Part of a small language model's weights: a variant of SOAP for these matrices.
Each number is 200 + 20 x the weight over its row's rms, rounded and kept within 0 to 999. Layers, rows and columns count from 0. The size before them is the row's rms in percent of the matrix's.

# layer 8 MLP gate, 640x160, rms 0.0637, rows 377-448, columns 32-63
096,197,219,207,173,210,164,192,249,184,238,217,183,183,210,230,196,230,151,212,211,182,187,192,192,175,202,183,171,216,192,212,204
100,194,178,200,199,211,199,226,225,194,211,222,204,189,198,196,218,176,204,201,203,214,218,201,199,206,189,222,199,184,189,191,184
100,181,185,198,215,240,222,179,231,198,203,203,192,222,200,222,180,202,224,205,198,194,215,166,195,204,179,224,228,201,202,200,162
097,223,210,183,178,190,181,189,195,238,247,199,178,227,195,201,203,187,204,176,212,203,206,169,231,210,215,233,195,222,206,189,186
092,186,232,171,212,225,170,172,184,203,167,225,170,186,189,176,169,234,198,211,220,176,225,236,156,208,161,214,212,199,208,204,218
101,176,201,214,173,219,214,230,200,192,204,224,214,187,247,213,192,227,184,192,165,207,196,224,146,226,216,204,205,257,190,218,176
107,213,199,179,193,186,176,223,205,216,211,194,236,189,175,187,190,177,224,203,201,229,226,180,195,192,231,208,221,204,200,207,221
095,157,176,181,208,198,215,189,187,186,202,176,229,200,190,194,233,210,221,233,238,210,197,222,204,197,178,203,224,214,204,199,209
098,216,208,206,166,179,198,165,204,199,202,193,215,198,214,161,178,219,218,175,193,195,220,166,208,233,192,211,197,174,207,214,202
098,205,177,194,163,195,193,174,209,201,175,214,236,234,212,208,158,178,212,244,223,223,194,194,205,222,205,211,217,240,189,220,218
105,208,189,170,172,200,194,219,209,201,180,178,171,186,178,213,182,184,195,184,194,237,186,202,188,206,187,178,211,202,181,210,238
104,180,221,159,217,192,218,216,182,201,234,246,205,190,211,185,202,203,193,168,178,200,215,194,211,216,190,210,218,235,235,215,203
095,210,229,220,188,224,201,191,212,196,209,205,222,213,216,231,245,186,226,202,220,204,168,229,214,157,164,191,178,235,168,205,204
103,188,208,207,224,209,234,203,165,177,230,206,209,195,226,161,211,237,210,217,231,154,203,208,185,206,214,222,229,234,202,195,209
100,235,216,198,200,183,171,188,181,202,199,189,173,228,188,199,199,180,212,214,213,187,201,195,181,177,172,201,242,244,170,219,210
095,228,218,188,229,207,216,153,231,185,194,202,199,198,191,183,202,172,177,207,222,218,193,172,160,189,187,221,194,172,199,232,154
108,161,217,191,176,188,182,162,238,207,234,200,187,215,172,218,164,214,212,200,180,207,194,222,185,199,181,195,222,209,184,224,192
101,197,219,181,174,181,184,240,171,207,180,208,196,183,208,188,231,188,205,213,203,192,230,223,203,217,163,189,191,230,189,201,175
104,202,205,204,185,171,209,202,196,203,240,208,202,182,235,170,192,202,196,182,259,186,170,213,192,182,211,197,211,164,202,195,220
088,238,210,208,173,211,201,160,242,220,201,219,214,211,227,176,219,185,197,187,172,219,201,224,196,208,184,198,202,198,175,219,178
103,182,180,195,199,186,180,208,185,218,173,218,194,244,242,199,220,187,147,186,183,195,200,198,223,197,192,207,207,200,187,221,189
111,196,164,178,201,211,188,155,231,214,230,224,176,191,217,226,183,198,237,221,237,204,199,198,213,219,198,195,195,193,182,237,208
096,212,221,186,216,226,181,186,193,230,198,186,224,198,249,267,203,183,233,189,212,223,196,192,216,198,196,168,196,209,211,197,199
099,211,212,233,235,187,201,221,225,198,194,182,208,184,193,232,189,169,216,210,179,177,170,189,199,220,215,162,207,196,203,234,262
103,184,233,163,216,204,187,187,218,192,222,191,184,226,230,169,186,165,198,162,205,223,207,199,197,221,180,239,214,237,208,173,194
097,183,195,195,201,196,211,212,241,191,198,203,259,201,228,185,219,192,178,222,183,174,192,236,191,201,213,219,222,219,207,196,203
106,194,241,173,212,200,222,175,168,207,181,180,174,192,191,192,191,174,242,182,216,221,196,186,185,183,202,203,219,197,232,186,212
101,223,209,208,207,229,219,165,189,213,189,178,189,204,225,216,187,198,174,186,220,185,201,180,181,180,183,208,237,207,170,209,204
108,194,222,167,183,219,207,158,190,228,173,175,230,202,199,186,239,187,215,209,202,194,240,211,187,196,193,215,202,190,199,162,231
101,191,208,207,141,194,189,186,224,154,188,191,204,193,221,184,183,189,213,205,183,170,227,206,158,217,202,207,184,198,221,181,168
099,187,196,211,200,231,194,184,181,224,212,205,173,200,179,199,187,197,177,204,218,191,175,239,217,179,186,234,189,243,215,181,187
100,224,173,201,212,224,254,234,189,186,208,201,159,162,180,227,193,224,225,208,152,212,206,186,187,212,189,218,216,227,192,175,229
095,194,207,220,190,190,209,199,221,232,176,191,206,200,220,187,189,221,190,218,220,174,172,210,215,160,199,228,203,204,182,166,210
107,185,225,198,214,217,238,205,201,197,237,191,186,197,196,194,197,190,217,220,186,213,204,189,216,177,191,159,228,214,207,203,231
105,208,175,214,182,214,187,214,186,159,223,225,214,193,214,178,183,177,203,175,220,205,190,188,180,219,190,201,181,192,192,215,213
103,204,208,214,207,176,228,199,173,195,184,209,205,178,223,185,218,207,232,248,153,150,222,181,197,204,176,194,238,192,187,215,213
104,174,154,200,237,215,222,189,199,239,184,228,203,213,209,201,163,203,215,169,208,225,211,233,210,216,224,181,170,171,180,164,210
099,205,214,217,180,227,224,198,195,204,213,189,178,213,187,198,191,195,195,227,209,201,194,207,156,193,182,172,196,192,178,193,201
095,204,181,213,242,207,180,199,210,193,193,177,193,143,215,222,180,227,191,207,193,178,206,181,217,216,217,199,198,185,163,165,201
100,230,214,210,162,171,218,196,192,205,223,221,196,197,243,214,188,184,195,180,220,209,211,189,168,207,233,194,217,176,198,177,213
097,198,212,214,186,185,207,193,165,184,219,187,200,180,204,180,228,202,231,197,190,217,188,187,186,180,201,205,214,186,201,242,224
090,214,181,192,211,230,181,219,177,189,188,206,200,183,228,209,221,216,138,189,185,172,197,201,185,156,187,201,168,199,203,197,193
098,233,208,199,192,213,199,193,186,189,217,175,166,176,197,185,196,206,200,214,183,210,196,244,194,220,193,212,198,203,196,203,184
098,178,210,191,183,174,226,225,203,202,225,165,192,224,184,221,172,197,200,206,173,192,198,184,180,199,194,195,213,184,191,184,198
111,227,193,196,176,210,169,177,228,213,204,192,206,185,206,169,220,239,141,173,238,200,164,214,235,184,206,235,202,227,204,206,203
103,197,208,199,193,185,192,199,189,197,209,191,250,200,192,257,211,228,196,176,219,194,184,206,167,218,216,205,224,220,208,250,189
101,171,183,213,225,209,190,223,229,186,186,206,229,180,201,208,191,202,187,213,194,227,181,189,189,186,191,201,191,182,208,184,190
089,212,214,221,225,190,156,184,223,224,201,209,185,194,203,205,216,194,198,169,224,185,198,187,220,205,212,201,214,205,201,209,183
108,192,182,196,205,172,166,216,194,215,187,185,182,233,211,214,229,177,220,163,203,188,212,214,186,214,216,219,219,209,203,174,224
104,189,153,162,192,180,214,205,189,194,228,183,165,169,199,200,205,182,208,195,183,203,213,219,157,211,207,207,159,193,204,179,179
105,192,201,191,199,202,189,196,186,192,206,217,193,164,201,194,189,177,172,217,220,218,214,203,201,213,211,164,181,242,207,182,224
090,166,189,217,197,184,235,217,210,205,224,222,190,256,233,210,182,199,177,198,223,187,169,210,157,198,229,186,213,184,196,169,175
102,191,246,220,180,180,222,170,208,245,181,219,223,188,223,203,191,191,182,226,186,216,194,188,198,197,219,207,208,187,202,239,178
110,233,201,176,206,185,183,194,217,227,174,185,178,225,228,229,181,179,184,173,194,206,196,220,211,225,193,200,212,195,213,199,179
100,198,212,192,199,196,203,223,202,229,234,231,204,174,206,201,203,222,185,211,192,211,180,192,218,220,197,218,205,215,177,225,234
099,191,216,174,194,179,179,203,218,189,204,218,191,253,182,184,176,187,191,215,195,191,162,198,199,187,221,192,197,199,165,197,201
095,169,209,220,186,176,204,197,226,211,212,214,176,230,235,221,225,178,173,187,207,210,177,202,167,204,242,173,199,203,180,217,206
108,174,214,194,158,206,214,207,194,206,206,237,188,192,177,205,203,186,226,193,202,186,207,181,204,193,221,199,195,207,221,192,244
098,180,219,218,194,206,206,216,196,226,173,207,190,207,200,216,192,204,196,184,220,267,200,217,182,189,228,180,209,234,213,192,206
105,206,191,206,212,225,184,210,187,152,209,184,188,221,173,165,198,193,215,217,197,199,170,214,176,175,151,177,177,227,195,227,202
102,184,208,204,208,193,199,219,162,211,192,179,210,203,199,222,220,174,211,188,172,181,214,247,192,149,175,226,213,222,183,195,202
102,208,178,178,185,215,185,203,209,171,214,221,169,194,198,227,226,219,222,203,205,213,228,219,156,206,199,164,181,198,231,201,193
102,200,211,186,208,206,209,206,193,209,203,191,219,229,183,167,221,183,194,192,168,173,233,218,200,177,185,185,200,205,240,187,199
100,223,202,200,204,201,161,174,188,189,237,191,197,157,193,215,189,215,197,206,187,195,166,197,190,205,230,208,199,174,170,198,186
103,173,197,195,199,219,210,161,188,221,225,196,198,199,232,184,223,164,192,180,196,162,159,203,148,197,204,213,199,220,195,200,179
098,226,172,203,183,220,204,202,184,180,198,259,232,170,198,239,164,184,181,208,189,185,193,178,212,212,177,213,145,222,197,190,176
090,218,196,209,203,185,186,199,197,201,198,182,183,249,223,174,200,183,203,205,201,203,202,190,204,215,215,224,164,215,188,200,210
106,187,206,164,160,220,200,198,198,215,188,188,198,190,170,191,215,188,184,168,227,184,172,179,177,216,166,176,170,217,178,193,193
100,191,208,213,211,177,203,200,183,216,188,160,213,197,203,242,197,195,229,197,236,189,224,209,183,191,185,193,222,190,165,195,209
102,233,177,208,198,207,167,197,215,216,180,168,203,199,174,195,200,168,202,181,199,172,210,205,203,200,197,195,178,183,164,179,244
099,198,185,217,237,202,223,182,233,184,222,182,203,223,199,171,192,240,173,206,182,207,197,204,219,188,223,186,239,255,171,197,186
108,189,197,191,192,181,189,167,158,207,201,178,202,169,222,191,219,191,166,147,207,184,187,143,218,194,183,235,205,196,219,232,207
# layer 8 MLP up, 640x160, rms 0.0618, rows 377-447, columns 32-63
093,173,202,211,232,198,194,232,179,181,174,211,216,170,201,229,248,177,218,194,191,201,218,197,200,182,196,220,196,203,179,190,230
100,192,185,197,218,213,188,198,228,167,196,230,204,236,236,213,201,197,220,212,212,195,173,214,228,184,230,151,162,178,230,236,219
095,166,187,204,189,220,181,178,198,178,186,164,216,193,232,198,230,216,227,193,196,201,167,215,206,192,229,208,174,183,167,200,243
090,232,182,197,195,188,182,228,185,180,207,221,206,175,214,201,223,189,226,167,203,165,247,200,208,190,202,201,201,230,193,213,199
095,233,183,202,159,246,194,219,227,200,196,213,198,214,175,182,191,224,214,207,216,185,221,185,170,191,164,214,202,188,224,185,197
102,157,185,201,204,208,191,168,169,197,225,207,142,188,169,195,186,184,159,184,195,203,217,212,213,197,182,174,200,190,187,178,194
101,171,214,189,183,187,178,194,172,219,217,187,202,241,213,182,211,193,191,227,224,205,174,239,178,182,181,217,216,196,175,213,256
091,209,211,174,216,191,241,211,191,166,187,211,191,200,204,173,196,200,211,216,161,215,201,219,213,187,210,152,205,183,203,167,221
099,228,194,223,187,189,197,167,215,217,186,209,202,170,237,181,153,200,227,220,221,176,200,173,222,203,220,228,203,193,212,201,228
095,187,225,229,193,191,188,194,211,211,198,210,179,191,218,164,221,178,223,197,192,210,185,208,223,199,194,186,169,163,189,232,197
103,186,207,192,215,178,230,243,166,205,184,209,177,207,198,204,216,202,218,176,161,210,212,208,217,212,220,204,214,245,188,211,192
102,202,176,239,187,225,169,174,186,198,177,181,183,180,199,201,210,205,202,187,203,209,190,175,208,199,195,234,183,202,203,206,208
098,236,161,168,190,188,198,185,165,222,196,217,227,208,213,197,189,207,215,223,214,214,200,215,164,219,200,166,159,197,189,190,187
103,190,194,193,193,192,188,191,194,198,185,233,207,184,178,209,200,226,157,188,178,222,179,190,235,182,230,213,179,207,178,189,185
098,199,167,241,174,179,185,192,191,216,198,188,234,220,216,142,203,184,202,241,209,223,172,201,197,194,214,199,173,164,223,170,208
100,204,159,198,152,213,189,219,180,163,192,149,198,181,200,198,194,226,224,202,203,203,250,198,174,190,223,203,230,211,200,194,237
104,210,241,215,167,246,207,226,198,183,177,215,187,212,159,195,223,209,188,205,199,202,189,193,186,208,198,180,209,218,182,190,192
100,212,238,204,216,216,218,164,201,221,222,200,225,209,217,182,217,189,186,224,172,226,202,170,173,204,198,189,228,216,191,211,208
101,219,176,182,193,224,140,201,205,199,169,142,198,194,208,198,164,181,183,186,187,189,212,196,180,210,204,210,198,204,188,210,224
100,178,181,201,174,185,199,169,240,204,162,186,200,189,183,195,171,206,220,196,179,202,207,189,208,188,212,222,214,182,202,202,156
102,205,203,209,191,209,201,183,219,196,203,223,165,196,186,241,232,203,201,167,209,176,188,205,213,216,188,190,214,203,241,159,209
104,175,201,171,187,211,207,203,192,210,221,219,164,189,207,204,239,199,213,211,216,187,188,230,248,203,186,202,191,204,173,195,223
096,221,215,213,159,206,209,211,189,175,203,192,208,212,169,243,207,194,171,183,194,195,182,215,190,226,220,234,197,218,202,232,229
101,217,202,184,205,213,209,196,174,180,221,209,171,202,216,146,202,176,182,216,235,216,162,179,215,184,221,213,187,196,242,189,178
103,219,202,164,182,239,231,187,204,207,237,198,178,205,203,212,233,204,185,220,233,193,199,196,169,168,226,179,192,182,212,164,180
105,204,180,205,205,169,233,197,203,186,197,208,189,181,209,219,160,186,188,185,181,172,196,195,217,170,188,246,189,171,232,193,169
113,205,195,182,175,187,186,190,228,211,195,174,194,186,211,220,202,187,213,210,214,206,203,217,222,207,201,173,200,191,180,153,221
103,205,196,224,191,204,198,199,207,215,208,222,215,216,207,181,228,203,220,198,199,186,225,226,197,216,191,221,214,208,201,205,174
105,194,182,219,207,203,214,226,181,175,187,206,204,155,198,219,218,203,191,236,211,180,168,179,189,157,197,175,184,161,165,217,210
111,174,220,221,186,214,237,199,195,188,195,223,204,241,214,242,204,186,202,184,163,216,189,202,192,215,200,229,233,214,193,174,170
095,197,220,208,231,187,183,167,181,215,186,211,182,198,199,223,190,204,219,174,203,213,173,203,160,195,191,182,179,230,198,187,209
106,239,161,190,219,160,220,191,174,170,195,185,218,177,194,186,186,160,218,242,217,160,200,179,172,206,178,225,225,216,235,195,199
100,202,194,192,198,222,236,194,198,212,183,197,198,156,243,238,208,180,201,215,146,194,193,198,218,222,187,225,189,229,229,231,242
098,193,238,176,193,183,195,212,204,238,228,209,172,222,187,212,221,213,213,213,206,194,208,218,205,193,203,218,210,200,198,208,162
101,184,211,221,242,223,173,161,194,232,213,192,220,169,216,198,182,187,190,186,211,199,187,206,193,186,220,203,195,205,180,216,223
103,207,162,203,202,192,220,176,179,204,215,230,220,179,210,168,216,215,232,214,168,182,217,223,228,173,197,201,211,214,204,232,197
109,233,188,201,209,195,149,201,198,208,189,174,201,229,238,182,190,240,208,217,195,201,164,223,220,214,203,185,205,191,202,225,201
095,187,192,192,212,229,200,174,175,176,182,164,217,205,176,228,219,226,229,190,185,221,204,187,186,252,213,214,199,214,224,202,174
104,178,208,188,216,208,200,196,139,216,201,179,176,227,222,207,220,215,190,217,210,167,195,219,193,207,209,196,235,165,184,202,177
097,178,211,226,202,215,218,222,205,223,192,201,164,190,219,178,211,152,170,208,212,218,162,215,209,190,230,216,179,183,240,175,207
106,181,201,186,207,151,222,186,212,176,219,209,218,197,190,207,196,193,153,199,204,187,217,216,215,193,162,219,192,211,195,187,217
093,189,222,201,193,235,216,204,223,198,169,190,165,185,224,214,235,169,205,188,245,187,189,179,213,215,198,238,163,214,226,216,221
091,173,171,220,187,219,225,212,197,179,178,220,220,228,219,200,188,211,211,234,167,210,161,234,190,239,179,170,194,199,189,206,202
103,172,219,210,175,214,182,227,235,210,188,220,213,204,212,187,222,225,193,201,177,230,192,210,219,185,219,196,199,225,208,188,220
106,205,168,180,214,203,222,217,169,215,216,175,192,218,207,179,237,228,212,215,179,192,217,194,194,190,177,236,179,212,212,224,214
099,189,222,205,173,210,189,178,192,187,225,182,218,233,188,215,206,253,204,181,178,201,242,194,221,188,183,249,212,236,186,186,193
093,185,220,192,202,223,198,209,212,164,232,214,197,210,212,201,170,209,158,187,179,220,215,234,205,222,171,229,203,203,193,205,219
086,235,229,237,213,178,215,217,183,184,181,213,179,205,201,224,197,194,215,189,211,211,213,220,217,203,167,182,205,230,185,209,203
117,222,211,184,172,183,206,193,184,189,199,182,208,205,213,183,214,206,228,212,180,186,228,216,203,192,188,188,228,181,194,177,233
106,227,224,227,234,232,223,227,210,212,209,189,233,226,168,177,207,207,209,195,210,237,201,189,192,180,190,209,208,171,216,204,215
110,201,204,189,228,271,213,176,217,215,196,181,209,239,185,200,210,177,222,196,198,213,217,222,197,209,206,180,188,187,220,203,162
096,191,183,214,198,209,213,221,209,202,202,165,205,209,159,215,228,186,220,221,175,182,196,232,191,196,189,160,203,191,176,214,186
102,208,223,209,195,204,192,208,212,187,232,172,151,225,184,181,214,194,208,224,218,176,218,196,233,200,196,248,211,235,216,186,190
105,209,232,200,177,197,221,159,210,193,190,184,221,210,220,221,212,191,200,176,193,145,185,177,211,190,211,177,174,230,166,173,224
094,178,200,196,209,215,238,183,178,194,179,175,217,186,190,196,218,170,189,182,195,189,173,190,203,181,190,184,210,225,199,202,232
093,233,230,226,233,181,217,199,177,230,206,197,186,183,163,225,214,210,211,207,224,199,205,157,199,145,196,232,192,230,204,209,186
099,186,188,189,207,157,234,189,180,167,193,213,184,224,234,209,237,195,170,188,196,234,211,194,208,226,204,200,174,202,226,178,173
112,165,167,185,192,211,206,184,192,202,212,185,233,169,201,209,162,220,221,196,212,214,178,217,192,202,198,199,227,150,213,180,197
098,196,197,212,208,216,191,184,188,229,193,172,199,212,221,198,205,217,176,228,227,215,181,247,227,177,233,211,171,224,217,217,190
095,199,218,201,187,188,186,169,186,211,250,182,195,211,208,203,157,212,226,171,215,192,187,236,222,162,224,204,201,209,202,218,197
105,237,202,196,221,159,231,177,249,183,192,204,188,187,173,180,193,218,193,159,205,247,221,200,184,214,207,238,181,222,228,180,192
108,181,187,203,215,227,225,229,238,174,195,191,217,193,208,216,205,204,206,178,220,192,168,200,180,218,201,183,182,204,225,220,174
095,167,204,203,172,217,196,177,201,231,211,229,194,204,219,200,192,177,201,219,177,243,205,199,179,187,170,199,195,199,207,211,205
093,193,201,240,182,221,178,216,195,184,211,214,185,215,195,178,180,187,187,202,217,188,212,201,192,170,173,213,183,239,183,147,166
093,188,189,197,211,203,234,199,206,204,184,224,194,225,207,205,224,194,180,224,206,197,167,199,228,180,208,164,186,156,212,155,208
100,193,165,187,218,205,203,222,195,172,196,187,178,163,192,165,253,219,162,185,187,198,241,176,213,186,183,190,228,207,191,212,227
092,222,176,163,213,202,239,220,199,212,222,221,204,185,185,190,176,167,159,215,215,185,208,213,198,189,217,162,210,219,209,171,213
101,199,199,189,187,150,241,194,190,230,195,179,191,198,219,208,236,205,189,174,214,191,208,191,194,189,192,220,167,224,166,209,165
107,191,180,214,210,232,200,166,183,200,214,154,190,189,158,191,202,181,167,211,211,221,179,156,190,188,210,177,204,186,219,211,229
098,221,248,158,184,211,205,198,189,196,189,223,193,215,216,188,219,213,191,223,173,173,193,174,229,210,204,177,205,203,223,206,225
102,212,215,190,211,184,216,173,217,184,164,150,220,236,188,193,203,201,203,193,194,176,207,192,173,195,181,209,213,185,176,233,183
# layer 8 MLP down (transposed), 640x160, rms 0.0628, rows 377-447, columns 32-63
092,176,171,170,212,165,211,203,177,172,196,242,167,198,198,187,225,209,214,194,210,175,221,223,221,186,208,192,209,183,173,229,232
099,160,190,190,207,167,209,165,179,182,209,202,240,200,233,219,201,204,209,169,207,175,205,185,177,180,221,215,200,195,204,194,225
103,206,155,203,197,156,211,182,189,148,235,178,182,191,211,180,197,216,183,186,186,217,186,226,178,179,204,209,202,215,195,207,215
097,173,180,174,171,200,201,220,210,199,200,167,191,211,181,197,222,185,221,246,208,178,209,197,190,174,185,209,230,209,236,198,178
099,233,201,227,212,209,209,228,181,194,201,187,209,191,180,186,216,165,193,180,170,214,206,171,214,205,211,214,219,227,197,182,212
100,199,199,215,180,202,180,181,180,216,212,220,214,196,187,209,198,165,230,259,193,207,205,238,175,198,204,143,181,188,201,223,182
105,190,192,220,184,238,204,218,229,188,217,195,211,186,202,165,171,175,192,215,229,191,214,201,194,196,169,239,172,199,220,206,216
094,167,188,216,174,199,194,216,164,202,186,176,215,177,197,194,230,207,207,167,206,240,191,184,184,204,211,226,194,189,220,211,226
102,202,226,183,194,198,185,208,215,186,197,230,203,229,155,251,198,220,230,166,227,224,179,222,184,196,190,192,210,185,156,238,184
101,231,211,198,194,194,185,208,196,205,190,219,216,238,216,213,215,238,189,169,205,191,183,211,213,191,183,207,239,195,199,215,246
103,184,179,212,181,220,187,198,207,206,214,181,227,210,209,228,216,204,178,199,214,218,191,206,201,192,206,159,205,230,209,195,206
098,175,170,213,189,178,184,197,187,210,196,171,172,182,189,182,186,223,203,226,193,181,190,201,201,200,172,186,205,260,210,193,215
094,203,191,200,197,184,213,216,206,186,176,164,188,230,220,199,201,182,181,205,218,213,159,234,234,176,197,210,211,221,215,224,214
104,171,196,221,202,226,183,225,174,220,202,187,164,191,201,198,181,221,206,238,216,190,205,180,214,229,171,221,217,225,188,187,212
098,168,198,242,202,238,163,205,173,154,208,210,148,168,223,210,202,213,206,183,173,204,166,210,219,186,181,178,212,231,211,173,185
101,168,226,192,203,209,190,199,220,221,212,199,215,222,221,175,229,224,192,201,213,195,225,217,242,211,197,198,175,202,198,189,222
104,219,181,178,172,190,214,213,154,177,182,164,208,160,224,235,220,181,211,203,197,192,231,170,219,215,196,208,176,217,170,226,184
098,232,191,246,165,244,193,193,208,175,190,199,189,184,214,185,212,174,208,224,196,222,206,204,195,192,161,189,248,176,178,197,190
103,220,169,235,189,158,184,186,163,206,194,160,212,215,214,215,215,194,180,191,199,181,242,177,188,172,188,185,181,195,189,193,215
097,181,218,160,222,222,200,181,220,211,192,217,191,171,191,211,166,182,219,162,208,195,185,237,235,190,214,172,219,218,223,180,226
103,205,203,188,220,202,253,185,202,194,165,224,234,233,219,201,212,216,213,178,197,197,202,210,220,154,241,215,188,157,237,180,188
103,195,212,191,209,190,175,213,205,195,180,194,253,199,188,138,197,202,183,177,193,219,203,196,170,188,197,188,194,197,198,181,215
097,183,207,221,233,191,207,155,243,218,163,209,222,213,207,216,203,166,188,209,201,197,198,240,252,202,209,192,202,183,205,194,220
105,185,186,205,191,190,225,199,187,248,208,221,180,199,206,201,181,208,194,187,192,185,206,224,221,216,199,170,201,197,186,201,205
107,207,181,175,203,189,169,212,187,195,213,188,194,209,174,196,220,186,228,160,183,213,220,196,220,208,156,219,210,226,193,209,210
103,203,203,159,177,174,224,190,173,209,216,197,171,196,196,197,181,149,195,163,216,174,226,191,204,236,192,244,195,186,202,223,218
111,193,184,218,219,191,208,202,226,200,178,187,212,184,169,183,200,185,181,201,200,176,186,206,222,222,212,180,212,220,186,181,190
099,184,225,170,205,242,229,221,173,204,192,190,233,201,241,188,189,226,225,229,221,225,190,214,209,205,223,178,220,180,217,177,197
104,189,214,147,196,239,207,185,175,198,226,185,207,199,216,217,212,207,193,223,179,204,193,212,171,199,219,227,184,183,220,208,171
100,202,233,211,218,246,177,212,180,203,210,193,193,188,159,200,214,238,227,228,192,179,226,152,197,169,204,197,239,175,245,197,243
099,197,221,169,207,207,205,228,222,177,216,216,181,223,197,189,171,202,176,205,202,213,231,180,237,225,208,207,192,177,216,240,209
108,192,193,230,191,187,218,204,214,185,217,190,241,217,189,211,230,212,174,224,188,222,243,195,224,175,191,207,199,188,161,172,180
100,210,197,201,207,191,225,258,185,209,173,205,155,171,182,185,190,190,201,186,239,237,170,222,183,184,198,206,214,208,201,196,185
104,166,212,195,196,187,179,236,152,219,201,191,189,219,167,201,219,200,188,205,209,233,204,196,161,223,199,198,219,211,198,222,215
105,209,167,190,189,189,215,230,212,231,197,239,193,196,203,235,197,203,228,226,207,166,203,205,172,213,178,168,210,169,167,219,215
102,209,185,189,248,207,220,240,242,177,196,195,170,190,227,183,207,235,195,216,194,238,217,210,173,189,212,247,227,211,212,183,240
105,180,190,199,214,206,190,202,257,223,202,227,179,212,217,170,236,197,216,181,185,181,219,223,211,179,195,208,195,207,180,213,194
098,238,171,215,207,201,183,199,166,174,196,227,197,203,212,181,169,178,185,174,223,217,198,208,199,163,221,223,198,165,209,219,192
098,195,191,174,190,219,214,219,182,168,205,193,195,197,197,236,228,179,209,198,198,233,189,197,151,186,222,225,220,226,203,228,186
101,206,234,230,167,208,190,192,204,204,224,224,198,187,213,200,193,207,209,175,201,201,217,195,217,189,234,204,234,210,208,171,205
103,184,180,194,198,204,210,210,192,248,159,215,203,200,193,178,208,201,179,170,206,206,209,200,201,196,230,198,225,222,200,178,181
094,186,186,218,201,210,185,146,166,192,204,207,188,176,196,190,212,194,222,243,212,197,237,232,182,209,184,213,216,239,217,169,184
097,198,215,229,208,174,209,195,208,197,183,209,191,221,222,216,199,202,189,205,198,188,187,203,226,203,182,185,216,216,224,224,192
100,199,212,159,202,161,203,237,187,181,193,199,190,179,197,204,170,203,183,213,225,185,195,195,215,212,193,224,245,183,217,208,177
105,189,211,208,213,223,182,204,216,226,191,205,220,175,179,213,164,210,164,178,192,198,204,192,245,222,206,217,158,199,175,210,211
102,179,218,168,216,189,229,231,231,231,186,179,174,190,206,223,207,171,206,186,182,179,191,191,202,152,176,229,219,217,192,211,205
094,202,221,215,204,167,220,179,196,180,193,178,223,173,172,191,219,181,184,192,212,201,218,210,186,214,189,210,173,183,200,183,185
093,215,171,229,180,217,213,206,169,212,243,182,190,210,198,191,235,208,208,207,219,211,194,218,164,189,160,225,197,224,205,202,206
101,214,193,226,180,224,217,205,201,210,220,186,197,186,185,215,211,192,227,189,191,183,183,227,205,209,183,163,171,181,221,203,216
105,186,208,190,184,196,215,204,176,206,190,209,217,198,199,237,231,198,216,211,206,236,224,198,224,197,229,204,206,234,225,172,202
104,241,205,195,186,190,181,210,180,177,219,212,217,155,197,225,248,200,177,209,223,205,182,185,191,211,221,206,175,168,189,177,185
095,206,189,189,226,188,209,223,191,235,216,224,194,202,218,207,155,197,218,228,190,202,200,243,153,202,200,192,203,171,162,191,205
098,185,198,186,195,238,182,182,149,192,231,179,207,176,233,207,196,183,194,209,242,187,232,208,217,203,222,221,191,188,191,203,215
101,184,170,209,195,213,186,192,190,208,211,215,198,197,182,186,204,202,212,233,170,195,196,218,240,190,180,164,213,185,170,216,207
100,171,181,218,180,166,196,198,211,184,183,171,187,207,191,227,186,215,247,186,205,195,228,199,139,187,206,196,237,214,221,193,198
092,216,227,167,192,184,198,193,226,205,186,173,244,216,195,169,190,173,204,211,181,201,165,165,201,213,245,207,168,229,186,205,190
101,207,233,199,229,208,180,195,250,202,185,228,186,207,206,186,227,189,185,222,214,205,184,195,229,226,238,202,197,195,201,152,204
095,211,174,204,209,223,208,217,190,196,217,191,182,199,206,172,230,209,218,206,232,193,254,228,188,190,201,220,195,223,180,218,199
102,211,227,188,142,188,212,194,205,205,223,225,227,197,184,205,208,204,184,178,210,170,189,213,216,189,178,232,191,169,225,178,188
100,171,203,169,162,193,185,161,175,198,165,209,182,230,175,202,193,186,196,194,205,186,178,206,220,212,208,206,202,207,187,183,216
103,218,180,175,203,212,200,205,230,198,184,184,226,228,183,170,200,232,209,200,194,226,230,180,184,188,222,195,212,218,207,204,230
099,215,242,211,182,182,189,204,222,209,203,199,195,196,183,167,181,197,203,204,207,188,240,250,195,212,174,201,218,204,197,178,209
093,205,167,218,202,191,221,212,203,198,181,198,209,223,233,174,183,170,177,201,214,194,251,206,183,213,214,198,190,182,197,196,221
098,205,201,219,176,204,168,177,209,215,214,224,209,193,217,187,194,207,240,242,177,213,182,157,197,236,203,213,174,183,207,165,214
099,196,193,189,166,239,206,188,185,196,250,198,185,203,211,212,200,236,191,178,183,178,205,221,197,220,192,245,202,219,184,208,231
095,210,177,217,209,232,219,205,200,240,184,194,158,222,203,191,240,230,183,159,166,230,176,180,220,178,222,238,175,202,214,211,189
097,208,209,184,200,224,186,192,224,191,215,218,196,191,242,213,189,215,211,208,218,238,192,205,177,234,188,243,195,187,204,222,183
103,205,187,205,180,192,202,207,216,205,225,229,177,213,206,226,183,217,200,216,235,200,209,195,217,192,199,210,192,206,259,225,227
105,207,196,208,228,167,205,174,188,226,219,208,187,222,201,198,186,227,198,226,200,166,203,239,189,202,195,208,218,178,211,192,168
105,216,178,206,172,218,183,222,201,186,205,195,233,205,197,199,202,202,198,218,207,240,171,209,227,138,194,247,223,196,169,209,192
098,209,217,171,211,181,214,209,187,181,182,182,194,210,201,199,199,214,185,184,206,200,200,185,193,233,217,184,187,226,229,195,221